Weights of a small GPT-style language model, trained from scratch on English Wikipedia: vocabulary 16384.
Each number is 200 + 20 x the weight over the matrix's rms, rounded and kept within 0 to 999. Layers, rows and columns count from 0.

# layer 5 MLP up, 2048x512, rms 0.0546, rows 1286-1322, columns 448-511
181,193,189,190,205,210,197,193,240,208,179,185,218,199,223,194,195,225,221,220,188,198,212,224,184,192,171,177,194,210,192,216,198,195,184,208,206,234,216,200,197,235,205,207,208,211,184,200,186,172,226,216,210,224,231,200,190,210,177,215,193,209,238,201
203,190,197,201,220,238,199,174,192,194,179,191,198,214,204,188,190,226,191,186,170,212,171,166,180,240,183,197,152,198,167,197,174,208,218,201,200,209,195,209,195,225,212,200,178,192,203,189,176,211,186,209,181,193,211,219,197,195,209,193,204,194,184,195
224,180,203,194,179,147,215,213,187,201,227,207,219,203,219,195,199,203,227,192,189,209,185,220,231,166,207,184,221,208,201,194,214,191,209,192,179,171,197,211,208,189,225,185,246,161,195,188,185,198,198,147,221,192,192,193,206,164,181,195,217,199,190,189
226,225,181,208,178,197,228,186,216,192,180,204,203,240,220,169,238,176,187,227,202,218,243,203,196,178,167,222,170,227,202,234,239,203,169,205,200,214,203,182,158,180,210,198,169,216,180,208,223,211,215,154,198,208,210,219,205,245,171,257,210,200,187,223
194,239,169,185,210,205,190,244,208,226,163,178,173,187,195,211,190,175,212,192,197,204,237,224,223,166,179,218,208,217,182,216,223,179,176,157,207,213,193,210,220,224,216,209,152,198,192,221,221,219,224,177,211,158,222,198,221,180,181,192,171,204,169,213
198,199,183,179,189,193,192,160,219,180,211,220,154,177,214,194,214,208,219,268,229,220,233,221,212,178,192,169,215,222,192,212,205,180,188,198,203,216,180,220,188,221,182,195,195,232,186,175,211,184,192,217,226,207,195,156,219,227,199,190,222,196,153,205
209,215,196,121,212,209,238,226,220,209,210,227,185,184,215,184,198,177,223,204,200,199,183,232,221,203,189,193,192,225,184,221,205,190,188,183,195,169,155,223,184,188,205,190,197,207,197,203,212,229,195,179,202,158,234,202,205,193,194,194,172,185,226,205
219,187,182,203,182,185,204,194,212,205,212,208,202,195,175,192,171,179,201,214,196,213,203,200,211,188,232,173,201,206,229,183,208,214,207,209,183,201,198,217,215,247,207,195,208,229,183,205,197,202,216,219,186,204,186,181,154,216,181,205,201,213,211,206
183,185,234,214,219,208,180,193,202,212,194,226,173,190,206,148,196,207,188,213,214,137,211,183,212,197,214,213,151,197,171,214,154,230,221,182,189,168,176,207,189,205,186,193,164,193,205,209,189,203,214,206,195,166,200,214,211,201,216,213,166,185,211,217
247,195,195,168,200,177,201,207,187,209,211,204,215,208,175,214,180,198,214,238,198,204,203,210,183,220,216,198,195,204,198,193,226,199,222,197,174,211,190,224,212,166,215,187,195,211,218,199,206,162,202,152,231,201,206,197,180,216,191,179,201,200,222,177
204,223,188,200,176,196,198,168,210,197,212,209,174,240,179,222,184,213,171,177,200,196,205,210,223,198,158,213,192,194,201,168,170,211,201,224,210,218,173,191,202,184,207,196,179,197,175,188,188,201,170,217,192,175,191,187,215,207,214,201,184,199,204,174
224,214,189,200,232,214,205,225,224,196,211,239,227,192,194,230,228,249,192,198,201,217,175,197,223,165,198,193,224,196,200,181,193,177,198,215,194,189,210,192,228,229,200,209,161,225,183,242,193,245,170,187,179,234,199,212,183,196,220,171,207,170,215,199
203,183,194,232,206,184,211,204,197,192,199,217,195,220,205,229,166,215,183,222,205,192,166,190,197,192,173,212,218,208,183,211,202,183,201,220,255,251,188,206,186,189,215,205,218,197,169,184,206,193,209,194,225,189,236,178,229,189,236,157,221,195,206,212
201,203,225,210,206,216,162,192,188,203,220,192,206,184,199,194,200,202,209,184,178,208,160,201,204,207,182,193,170,197,195,198,217,194,165,213,194,209,182,196,201,206,203,207,219,206,165,200,225,165,189,187,189,183,190,191,189,199,193,182,200,206,204,187
195,210,186,245,229,231,207,197,183,217,214,241,190,214,198,198,215,153,213,204,206,206,221,202,226,218,157,207,226,231,195,205,221,179,167,218,190,217,215,180,215,223,186,189,162,209,217,187,169,210,281,236,221,224,195,229,220,218,173,210,227,228,178,167
205,158,188,196,223,202,159,183,204,166,215,174,186,199,204,227,179,195,199,181,183,218,192,217,177,224,216,187,193,217,208,215,202,212,222,166,203,202,227,201,209,145,148,218,221,201,193,182,215,186,158,196,230,215,218,211,203,181,206,191,227,188,198,193
234,193,249,174,184,227,228,176,230,203,229,226,178,205,205,206,207,210,154,205,218,164,218,230,175,183,197,220,187,224,222,179,155,210,199,199,190,244,188,191,173,220,223,198,202,220,221,234,211,196,203,226,191,221,190,192,210,200,202,197,196,212,178,207
182,189,183,206,212,174,215,156,192,205,202,187,198,210,142,208,197,176,219,200,206,228,197,219,205,192,214,210,222,224,181,183,200,169,178,211,198,219,203,201,193,207,200,222,186,216,216,223,187,245,176,193,211,176,196,232,211,159,172,221,222,203,228,145
217,205,214,175,190,200,157,177,210,226,205,163,203,174,230,194,184,204,202,194,178,186,218,210,217,177,201,196,182,191,227,219,209,181,169,192,218,178,223,210,198,181,198,218,217,202,171,177,199,229,185,201,236,203,213,216,209,177,183,185,246,257,199,192
184,191,180,206,169,155,157,211,204,217,185,172,226,222,171,201,182,193,202,223,203,186,208,185,159,185,184,218,183,195,174,173,191,209,188,185,224,202,211,236,150,190,161,212,204,196,183,221,230,217,218,167,207,188,215,127,213,161,181,220,218,213,225,191
234,176,173,206,175,152,188,164,185,189,186,200,218,184,193,162,180,222,170,219,179,173,237,185,166,200,203,188,204,201,206,174,162,211,219,193,212,182,208,230,195,209,226,154,164,224,237,209,187,233,247,218,192,172,171,166,201,198,235,166,206,193,195,195
236,193,166,193,223,196,191,181,186,175,202,194,188,218,205,223,210,171,225,210,211,200,192,239,226,172,191,156,230,210,180,216,217,253,190,241,188,218,186,180,176,190,171,204,172,185,203,237,186,204,190,178,198,182,210,235,198,219,241,179,188,212,209,199
219,210,218,191,226,205,234,197,203,184,160,218,189,244,195,179,206,193,172,237,196,206,234,154,229,212,191,217,175,208,187,211,163,211,208,186,212,200,176,206,218,219,189,196,195,195,193,200,193,233,221,192,189,208,214,181,171,198,186,211,202,220,201,185
201,211,214,194,187,168,228,187,210,207,219,182,196,208,183,225,191,221,178,222,195,216,232,182,216,198,194,212,222,207,231,220,206,190,209,163,209,188,209,175,175,172,218,206,169,219,206,220,186,185,191,201,228,184,204,211,196,210,207,193,229,226,220,238
214,238,201,216,209,184,171,194,194,212,227,208,239,213,170,214,179,180,188,206,167,201,205,186,194,203,189,195,188,168,172,206,163,215,196,187,219,203,191,207,205,158,182,192,191,151,196,202,171,179,192,219,193,186,172,230,221,204,200,204,186,205,201,214
242,194,137,226,191,217,172,194,218,198,210,220,210,188,203,176,196,202,192,192,189,176,188,210,189,230,207,254,205,213,215,218,199,215,229,196,197,210,200,199,216,209,176,233,202,202,228,192,221,183,199,198,196,200,183,220,187,218,178,176,228,172,168,221
199,165,198,210,218,194,213,234,208,181,172,220,207,178,235,197,197,199,171,174,188,179,216,163,173,220,211,203,183,214,211,188,206,212,182,226,220,186,206,201,181,234,222,164,172,172,220,211,190,206,215,211,192,196,165,216,188,190,217,215,142,221,212,220
197,203,208,199,193,176,220,217,212,179,223,203,203,188,165,203,177,212,197,221,211,202,205,204,171,190,241,207,204,200,201,206,213,213,199,201,238,209,201,205,188,210,213,179,199,199,181,201,197,213,217,200,214,191,222,221,227,214,177,181,223,232,188,184
201,199,202,214,199,207,161,216,131,247,206,149,218,218,192,186,185,231,136,153,233,230,177,176,195,209,229,186,201,176,202,222,197,206,208,192,199,191,188,205,212,203,139,177,225,188,195,218,181,221,175,205,178,191,237,177,224,199,228,196,211,215,181,204
235,184,241,188,142,197,233,219,222,169,195,186,231,193,178,215,205,199,209,215,183,187,214,198,192,184,213,209,173,197,185,201,181,201,198,201,216,182,182,209,269,190,214,211,196,196,188,147,207,189,193,213,190,249,195,186,210,203,204,198,183,203,183,176
216,194,187,174,184,202,177,199,218,191,175,215,185,184,223,182,241,219,189,169,195,161,196,193,204,188,200,188,204,182,215,207,196,179,209,219,203,215,229,190,203,203,192,217,194,234,164,176,207,190,207,193,152,169,169,177,202,220,158,199,228,194,180,180
209,221,233,205,200,223,213,203,197,224,211,193,216,200,177,158,212,183,184,174,194,188,198,180,145,223,197,198,199,214,203,199,203,169,250,190,217,201,235,205,235,162,233,207,213,184,204,183,229,207,217,201,202,197,200,186,195,184,178,212,249,196,196,183
196,201,204,232,180,162,177,195,200,217,196,189,252,198,194,207,222,172,192,191,177,233,196,210,190,205,224,182,174,191,202,177,173,180,221,185,208,224,177,180,196,192,223,191,211,216,229,171,214,210,178,189,209,177,195,174,209,209,174,220,201,182,202,190
192,231,234,181,167,215,225,166,192,184,185,183,186,190,204,197,207,203,223,221,215,191,228,201,199,208,193,224,204,177,193,211,205,205,196,215,207,227,212,189,204,193,216,210,184,203,186,205,180,201,182,214,201,232,195,237,214,223,219,224,182,191,184,206
173,200,197,206,213,212,201,217,207,203,170,200,199,201,178,200,164,199,202,197,177,225,163,209,227,226,185,188,189,209,203,198,199,217,197,192,180,166,179,196,186,202,190,188,185,239,208,192,208,195,214,212,202,201,220,194,172,182,254,235,198,190,194,218
190,204,183,178,205,209,191,212,223,213,211,206,165,185,185,147,168,241,188,212,244,181,212,181,190,203,226,186,193,201,244,187,219,172,207,244,216,213,203,191,220,191,181,191,182,198,180,212,177,170,235,218,203,210,234,200,227,218,189,230,209,206,198,246
216,207,172,179,199,226,198,208,217,196,185,220,199,214,167,181,225,213,257,213,200,188,162,226,201,208,205,202,230,228,210,180,164,209,200,198,191,208,191,220,197,180,229,191,169,184,242,184,206,211,207,224,214,196,210,206,206,172,199,187,199,191,219,256
# layer 5 MLP down (transposed), 2048x512, rms 0.0519, rows 1286-1321, columns 448-511
162,202,193,211,179,212,243,199,190,204,209,185,242,197,181,186,208,236,187,195,232,179,217,205,211,217,189,220,213,215,176,194,177,188,187,197,221,215,219,199,215,209,191,197,194,179,206,205,217,211,203,143,192,189,171,167,206,196,203,184,207,189,164,185
206,224,215,224,204,190,161,195,220,189,199,221,184,197,187,225,171,199,222,177,233,163,182,171,213,181,208,203,207,193,218,175,199,184,218,235,178,212,192,199,176,250,218,205,185,218,242,206,206,219,191,202,228,187,181,215,213,213,188,203,184,209,189,244
207,167,211,216,175,185,204,198,198,208,218,212,215,207,163,178,201,199,194,185,191,170,187,194,238,228,230,173,205,164,176,180,216,192,250,196,103,192,240,192,206,190,208,195,168,213,213,207,211,191,192,193,203,181,191,181,203,220,208,203,173,201,204,156
199,170,226,184,193,179,205,209,196,239,208,215,167,205,157,179,210,180,195,206,212,225,219,210,191,178,194,236,209,219,170,235,255,200,176,166,217,199,196,179,200,176,213,169,180,201,188,189,218,204,236,201,203,195,173,202,226,244,217,231,197,182,185,247
215,172,209,197,213,199,175,177,234,224,189,186,177,183,198,211,171,180,183,223,224,239,211,189,208,212,211,196,206,219,211,212,213,214,189,238,177,178,231,183,208,217,172,212,205,182,188,198,184,230,172,206,174,207,182,175,188,208,214,173,218,191,180,191
201,201,191,202,231,189,176,189,213,193,187,194,165,220,205,179,179,228,205,227,230,218,202,207,180,185,204,200,243,160,211,173,210,191,209,184,150,175,190,208,197,190,161,225,167,187,208,193,186,205,213,181,205,194,199,178,187,250,205,197,187,180,240,238
200,164,176,152,190,191,203,204,212,201,203,212,201,206,166,197,246,183,191,219,203,222,194,213,230,223,193,159,203,219,208,224,199,174,172,202,148,206,194,199,196,203,201,211,183,193,235,188,183,200,258,188,188,194,203,201,226,176,203,214,209,213,207,198
221,214,180,195,185,185,209,187,195,226,226,182,232,147,197,186,197,212,173,214,208,194,141,190,194,247,190,205,182,219,175,232,188,173,207,204,190,225,206,200,221,198,227,212,184,217,230,175,228,218,219,193,195,172,183,217,171,212,194,197,176,181,200,183
201,208,198,212,222,229,197,199,218,192,184,193,208,178,221,220,205,208,209,182,219,143,226,179,210,200,183,173,204,229,203,191,211,181,190,209,251,185,181,217,182,187,178,219,243,207,210,218,183,236,205,227,203,188,181,259,184,210,202,201,206,179,233,173
231,187,194,190,191,208,214,202,169,192,175,181,204,178,168,208,201,209,223,218,199,179,197,175,243,189,177,195,192,206,167,221,213,194,212,186,202,195,202,183,253,193,216,203,224,210,196,184,179,198,206,221,193,208,197,185,202,198,217,163,167,224,212,213
206,202,184,203,208,209,192,208,191,192,183,197,169,157,217,198,212,203,170,221,204,182,195,212,203,149,201,189,218,198,202,191,189,191,211,211,238,211,202,173,178,231,217,229,206,190,202,216,192,175,227,190,227,197,197,188,214,211,185,170,207,214,182,201
213,209,222,232,203,217,219,198,190,201,159,211,210,168,219,203,227,232,211,223,217,211,168,193,206,196,221,158,207,206,209,213,217,251,187,206,195,190,177,214,211,195,171,214,164,193,208,175,191,224,183,200,184,197,218,248,193,204,214,208,215,188,177,225
203,201,209,187,222,171,192,200,194,230,200,202,198,173,184,188,231,199,168,189,228,183,180,177,178,197,199,177,159,216,194,234,222,222,183,243,199,144,199,235,198,224,177,210,211,218,239,192,196,195,198,190,215,180,190,206,157,213,249,216,195,210,201,221
192,172,180,206,217,196,189,198,214,205,247,191,150,214,186,178,212,217,206,184,206,176,211,188,194,192,205,211,162,206,245,185,222,183,170,222,190,178,218,233,189,249,169,210,181,207,182,172,197,183,216,196,218,199,187,217,186,203,179,197,201,190,228,206
187,225,209,222,242,196,194,190,224,221,217,198,214,190,239,216,198,234,201,217,263,217,188,187,219,197,197,243,191,219,190,187,192,213,165,188,220,205,225,187,188,220,206,236,219,188,202,214,183,190,195,203,218,223,217,217,190,186,199,187,224,198,199,174
184,201,203,191,211,212,211,169,227,181,190,203,230,198,207,210,224,205,168,217,236,171,206,223,176,143,184,165,202,191,174,183,166,212,192,185,242,220,208,168,183,233,179,208,226,219,226,205,187,209,204,165,174,200,186,215,187,207,223,237,222,207,191,209
186,182,226,199,201,202,208,197,212,185,211,214,204,198,242,200,192,170,190,208,212,201,203,196,214,183,178,173,204,194,198,200,147,217,206,191,115,197,185,198,213,209,201,217,212,202,191,211,232,213,196,199,195,220,200,189,194,196,208,212,189,157,213,200
212,212,238,207,164,195,197,182,208,204,205,225,184,185,203,225,211,154,184,187,199,206,199,166,178,154,203,214,210,202,225,185,222,247,188,216,195,195,205,213,227,219,181,228,229,193,164,222,249,196,209,181,220,156,197,191,214,216,218,222,200,188,201,193
206,200,204,191,165,174,197,200,230,220,204,196,192,176,168,184,200,196,195,199,182,166,193,218,177,204,200,202,211,228,188,199,189,211,209,170,198,177,207,182,224,186,205,194,176,223,205,197,227,226,157,200,183,185,186,180,181,191,226,205,187,209,248,189
182,189,188,181,187,196,192,203,183,172,211,191,178,234,197,172,208,228,191,223,158,206,200,211,171,226,173,197,206,229,228,222,188,175,212,150,157,206,176,209,203,176,195,208,186,221,206,202,200,184,214,165,194,200,196,194,238,196,171,180,185,185,197,209
178,222,168,207,169,186,182,170,186,235,192,217,182,256,172,163,177,200,188,180,186,203,158,194,199,197,207,215,159,236,229,197,157,208,209,190,251,212,205,205,201,198,199,189,211,185,227,217,207,204,211,207,218,176,178,195,235,259,228,208,187,206,153,191
192,185,221,239,176,199,216,205,196,227,209,213,186,204,190,191,179,176,221,182,186,177,222,192,216,212,243,218,174,189,201,199,217,202,173,171,188,162,169,198,175,209,186,230,215,193,256,225,158,177,187,200,241,207,198,209,211,173,241,186,220,212,220,190
205,204,173,212,173,205,181,172,206,221,197,216,208,161,169,244,198,214,187,185,182,181,211,220,197,185,227,212,200,173,195,169,179,201,171,192,192,166,190,192,208,167,236,209,186,232,175,190,173,196,167,207,215,182,244,208,192,206,243,163,184,190,191,192
174,205,180,203,223,223,191,195,206,200,186,220,154,177,230,208,176,198,189,203,219,195,202,213,180,242,226,199,188,195,223,177,184,197,184,206,247,206,176,201,182,212,206,204,187,193,185,208,213,186,187,178,219,222,205,188,195,179,214,201,208,193,196,191
187,198,173,225,188,159,208,201,221,220,197,204,233,205,226,217,206,224,167,205,209,229,219,178,224,189,187,153,198,185,212,173,194,178,188,190,178,175,239,180,187,191,204,212,195,187,180,187,198,174,211,198,181,230,202,205,197,230,182,200,230,215,210,206
197,231,216,210,189,199,179,201,165,218,189,220,199,159,183,220,186,230,198,189,213,225,214,191,192,192,186,191,186,196,181,185,199,211,246,201,210,237,188,183,205,197,197,194,145,195,192,171,178,206,202,216,221,214,223,212,192,216,199,206,195,205,222,179
256,183,187,170,228,173,259,202,213,172,176,190,206,238,186,204,177,217,190,195,184,178,194,162,185,200,217,213,202,194,196,193,178,202,233,252,208,198,207,228,194,205,213,168,187,180,210,164,211,186,160,191,196,226,184,179,189,204,211,195,207,212,183,200
211,179,158,181,190,206,167,210,192,205,235,188,203,211,204,178,215,222,194,210,208,160,196,218,206,202,221,192,214,222,183,225,184,169,203,182,271,190,237,174,203,183,191,201,214,199,216,200,171,177,206,204,186,193,201,190,208,198,209,190,232,177,201,219
223,148,172,230,159,206,186,214,196,211,191,205,201,182,185,187,155,212,205,152,217,222,203,188,157,208,194,173,175,202,213,215,226,221,178,210,234,183,197,162,200,165,198,190,189,183,204,184,174,172,217,217,192,220,192,202,223,212,203,182,231,168,208,208
237,217,185,218,175,216,215,209,203,203,232,164,201,187,168,218,201,215,218,190,180,216,195,214,235,184,225,219,190,221,219,201,192,192,194,201,250,186,185,209,213,170,199,201,204,205,198,208,179,188,171,230,177,184,249,176,177,172,200,189,209,186,229,201
215,227,183,181,192,191,215,228,187,183,177,244,217,200,168,227,195,189,249,194,187,213,187,183,181,188,207,217,211,207,250,217,162,210,210,191,195,199,219,209,167,200,191,226,197,218,190,197,214,230,213,194,177,175,222,219,194,186,187,233,193,213,168,215
185,188,183,186,194,227,201,204,206,202,194,218,189,176,221,209,181,208,197,201,168,202,229,209,192,214,184,196,162,267,217,192,215,245,162,240,201,200,219,198,212,185,196,196,192,211,230,170,201,177,181,215,188,221,231,185,203,218,229,214,214,175,217,177
189,190,205,186,249,222,196,233,215,172,205,212,191,202,214,214,185,202,178,189,213,187,219,192,219,179,176,182,198,153,205,167,224,227,222,204,166,209,210,206,193,186,195,173,202,184,222,220,215,193,197,204,217,158,226,210,216,202,225,184,232,225,236,201
195,225,191,201,191,202,193,196,218,235,226,169,215,233,206,230,161,191,182,209,249,192,191,178,196,209,216,194,181,203,217,210,217,236,191,189,258,172,181,222,193,192,181,218,205,165,190,212,214,222,219,201,229,222,194,183,186,215,201,194,181,212,160,200
159,226,188,181,199,171,214,200,264,197,166,193,190,201,180,189,216,182,218,197,187,215,160,179,232,168,222,193,240,212,164,205,179,218,214,207,216,210,197,201,207,191,195,191,200,242,194,196,216,182,213,223,204,172,196,180,226,185,187,188,204,227,168,211
196,202,216,165,199,193,206,178,192,205,177,195,223,189,171,225,195,204,194,198,191,199,207,185,211,225,194,194,188,178,209,204,165,178,183,198,165,181,196,168,205,224,180,206,216,197,195,192,214,206,221,212,194,197,191,205,210,236,170,170,176,190,235,162
# layer 5 MLP gate, 2048x512, rms 0.0554, rows 1287-1322, columns 448-511
182,205,192,182,224,198,206,235,208,199,214,228,218,172,216,219,210,200,184,210,223,195,217,198,205,184,202,210,215,234,154,218,240,240,209,184,199,192,219,211,174,223,217,220,195,216,208,205,183,221,201,172,201,181,207,193,251,205,223,191,209,190,195,223
231,204,173,197,207,179,194,185,193,213,191,215,169,202,252,157,186,227,182,222,201,218,165,162,182,191,203,209,221,230,178,236,164,218,206,179,188,217,210,162,218,211,201,196,183,205,210,196,195,199,182,157,188,207,201,230,210,177,213,234,160,193,191,214
181,197,221,165,220,208,199,188,205,208,200,188,200,169,210,190,181,183,196,206,216,221,195,206,199,197,177,216,176,185,161,184,209,196,207,193,183,212,200,184,165,209,182,211,214,210,173,154,196,232,215,199,185,225,191,209,216,204,184,209,196,180,219,162
205,212,205,193,194,192,199,170,196,199,178,199,163,207,188,210,177,176,205,197,173,178,213,169,159,181,225,213,203,197,175,216,192,187,213,199,160,179,229,200,205,267,174,193,143,197,173,205,219,201,193,206,189,220,196,220,225,185,198,266,164,230,186,212
219,220,176,168,182,229,205,185,200,203,207,205,170,151,223,200,196,176,212,202,195,176,215,194,202,190,209,226,227,225,219,181,203,208,195,177,188,215,189,198,184,211,175,202,175,178,209,206,197,183,195,202,202,201,179,221,190,193,199,199,215,220,151,161
210,195,194,193,199,187,209,200,162,194,198,225,197,191,178,197,197,206,183,193,148,225,214,208,201,180,201,197,205,187,193,202,188,195,198,205,196,197,201,156,184,235,223,186,194,197,229,183,173,210,251,234,213,229,184,174,219,193,220,187,202,207,211,198
194,231,204,201,186,211,236,233,199,221,208,197,187,190,202,228,197,203,223,228,201,208,171,198,223,215,194,224,184,221,197,247,178,202,202,204,198,183,188,207,199,238,187,207,202,198,203,211,185,223,204,223,186,195,178,176,198,188,162,233,202,237,199,173
182,181,163,192,173,230,204,246,212,201,191,208,190,176,222,215,199,176,228,212,215,194,180,191,178,213,202,169,179,251,198,187,210,210,237,203,164,216,217,218,207,181,190,178,208,182,191,178,181,226,165,217,201,193,178,191,169,221,204,201,209,196,199,164
169,195,207,195,185,215,183,202,193,160,185,201,199,160,187,189,211,202,186,178,201,211,228,206,252,195,195,226,196,208,191,201,188,154,206,218,157,176,192,193,209,202,180,205,192,215,195,186,223,233,202,223,195,201,192,228,161,219,177,151,204,167,195,174
213,200,182,171,192,180,215,205,222,185,198,176,165,168,208,207,188,197,215,222,220,189,168,216,212,159,209,219,223,215,198,213,209,183,206,203,203,228,212,208,200,251,185,191,204,191,195,182,202,206,148,193,218,204,216,204,197,195,175,173,185,176,184,176
216,204,199,214,181,221,220,187,155,193,178,180,184,180,196,188,202,189,219,222,182,198,238,218,198,194,221,254,180,195,187,201,179,217,193,205,193,242,205,172,169,229,200,182,209,212,208,216,210,204,233,186,190,183,212,219,205,185,199,207,230,180,193,207
231,177,162,187,209,193,230,230,180,174,177,224,199,189,209,220,179,202,219,223,155,201,205,194,216,195,177,246,218,227,176,189,180,165,186,173,196,249,201,122,183,179,181,182,197,206,198,209,208,216,219,227,182,218,193,168,221,200,207,178,204,185,203,187
185,210,177,188,169,183,197,197,201,220,199,215,198,203,214,224,192,236,194,181,193,186,200,176,194,227,200,194,196,205,176,197,190,192,201,174,206,212,191,226,170,195,196,220,180,183,188,197,201,202,167,221,198,221,213,183,192,180,140,206,183,232,197,185
215,179,194,191,262,184,214,186,180,212,194,221,176,192,225,250,223,183,180,171,209,181,223,199,256,205,217,152,225,218,171,206,236,197,212,220,175,183,217,205,209,244,183,194,208,189,219,155,169,193,230,197,191,195,220,209,153,220,227,139,242,206,179,188
203,166,226,220,191,213,207,205,204,185,163,202,207,191,187,182,246,209,188,203,223,198,197,180,225,181,203,191,244,187,184,199,231,213,178,178,197,221,190,196,238,196,203,172,193,202,194,194,246,202,184,234,196,213,201,203,211,223,188,223,205,200,167,203
212,159,180,199,224,214,202,191,196,171,201,181,173,172,220,205,206,177,201,238,197,192,204,209,230,196,213,205,215,226,219,216,240,206,209,206,207,201,203,188,206,205,195,189,184,227,198,170,187,232,202,187,188,223,165,185,208,185,207,177,207,171,171,173
231,228,173,187,225,242,216,222,172,168,204,224,208,218,175,206,183,198,227,181,243,197,170,198,174,216,211,183,185,188,186,190,174,238,185,195,191,198,204,218,218,215,193,204,175,209,189,237,213,183,213,181,202,204,207,208,211,186,207,210,202,195,181,178
188,227,193,212,228,207,201,184,155,214,184,203,218,189,184,217,231,146,192,223,162,219,210,178,165,202,212,203,182,215,209,184,177,170,214,204,194,189,188,196,177,182,180,199,191,206,203,192,176,230,200,201,220,216,198,162,202,213,178,212,204,195,208,188
225,201,170,179,189,186,139,201,209,220,150,168,210,181,221,227,214,192,178,182,203,195,214,179,192,205,203,168,201,203,167,181,228,180,235,212,194,194,162,217,173,226,173,209,221,212,219,205,198,185,221,205,225,166,176,198,170,212,190,192,191,237,218,209
228,224,197,187,193,215,239,226,186,189,181,212,182,191,194,191,170,197,183,196,203,189,217,223,201,180,178,216,203,203,189,215,228,239,192,202,179,177,202,211,157,237,169,217,171,241,214,200,233,213,194,184,222,175,173,192,191,194,179,208,168,247,207,212
168,195,186,207,207,207,179,232,155,211,199,168,235,227,194,185,168,170,198,197,232,232,176,208,177,212,181,170,194,228,182,214,244,198,174,198,174,203,216,197,200,192,188,224,157,248,228,180,179,204,182,196,206,219,172,185,218,210,198,212,221,205,203,187
190,179,227,179,208,222,212,179,206,191,220,209,191,190,229,182,182,166,195,186,188,172,209,192,214,194,165,183,213,217,196,194,199,219,228,231,193,233,190,200,197,197,181,190,198,202,198,202,158,198,213,226,178,199,167,222,198,185,217,197,214,206,201,204
233,198,220,210,183,196,174,180,221,210,213,202,201,192,197,230,214,215,196,226,212,200,149,225,216,206,176,168,188,227,201,176,196,203,230,194,185,204,233,196,161,169,176,235,227,229,182,217,222,191,209,211,197,213,197,207,197,206,204,201,202,219,235,221
175,209,232,221,197,193,225,223,189,212,206,220,190,180,193,209,196,201,216,189,233,203,204,172,171,233,214,214,224,189,194,208,253,206,213,231,186,178,202,198,207,189,203,214,203,221,195,187,204,239,189,206,190,196,218,231,195,205,203,178,227,191,184,194
216,197,160,195,172,216,193,226,199,199,223,192,187,212,218,202,173,153,202,176,204,174,216,187,194,197,158,216,198,225,175,237,207,207,214,181,193,169,179,201,189,221,147,194,230,219,208,198,210,172,199,185,211,207,210,217,222,185,233,213,225,193,197,181
187,190,204,181,187,186,153,176,195,227,157,197,198,204,202,208,233,208,231,191,236,198,224,196,201,231,230,204,215,231,220,213,195,216,168,175,188,163,194,195,200,161,188,216,215,209,186,204,183,192,184,175,183,218,210,198,219,218,177,209,210,220,201,186
211,177,175,191,213,190,246,251,208,173,177,192,201,221,188,192,222,175,170,196,221,193,201,212,175,198,219,213,181,155,176,190,186,197,231,231,184,177,191,224,224,219,190,202,181,187,215,191,207,206,226,217,223,224,171,199,191,206,177,196,163,224,168,204
199,223,217,235,196,181,180,208,213,221,186,193,180,180,204,250,188,157,197,232,190,165,178,227,243,217,198,227,186,231,225,184,196,165,179,199,190,229,216,224,188,171,179,227,209,213,203,202,221,206,199,191,224,164,219,188,211,149,229,205,203,213,209,202
199,204,178,190,238,146,212,188,164,196,188,244,166,206,164,192,193,189,190,190,235,193,208,214,223,173,196,186,194,195,200,242,197,191,216,185,189,217,228,212,216,182,199,210,172,238,203,190,212,199,187,201,232,194,216,219,173,191,182,208,180,174,188,222
183,211,194,198,185,164,221,174,197,193,186,217,202,202,226,203,192,179,234,158,205,219,216,229,180,210,222,186,205,236,183,189,204,192,210,230,204,206,214,169,193,201,210,190,220,228,181,163,204,240,215,208,204,210,198,199,235,178,204,199,223,158,223,192
218,231,195,183,151,210,169,217,183,199,220,188,196,178,189,184,222,194,203,186,202,162,214,204,185,192,190,205,187,194,193,196,219,197,225,211,216,195,165,209,203,218,193,192,172,213,206,233,218,210,184,246,227,213,202,193,216,201,201,185,187,228,223,228
178,189,203,210,232,212,212,202,182,225,213,211,169,180,185,187,212,192,230,176,216,193,160,195,181,178,210,201,181,200,221,238,208,197,224,200,186,200,235,210,167,151,185,179,220,204,204,207,194,191,191,194,204,192,212,183,176,184,155,209,203,199,173,158
186,207,213,219,221,186,201,224,192,221,173,201,203,196,185,181,215,194,180,191,215,223,183,188,190,198,196,195,190,213,240,210,194,203,210,162,190,217,227,202,249,241,194,202,174,210,219,195,198,200,193,215,220,199,201,217,201,192,212,216,216,202,179,172
218,204,161,211,183,175,222,181,168,202,207,223,216,176,186,214,191,196,186,173,167,218,203,204,200,217,197,177,175,212,212,194,180,181,194,230,165,181,186,180,195,197,199,227,165,191,204,208,218,210,198,165,219,178,215,211,184,205,218,188,219,215,208,183
190,182,230,247,195,178,228,205,197,169,148,188,213,220,189,198,214,165,187,217,192,249,200,228,186,232,208,193,223,189,229,198,185,197,206,191,165,188,181,177,184,222,235,176,203,211,202,192,167,170,190,198,202,207,209,197,177,201,191,202,164,201,191,210
241,200,187,206,222,187,196,177,161,207,188,165,212,186,198,196,198,194,196,196,146,193,215,192,186,191,219,214,193,226,190,244,239,182,179,194,180,148,142,204,182,201,183,188,200,216,173,198,237,181,213,178,218,195,225,215,168,224,204,228,188,231,188,213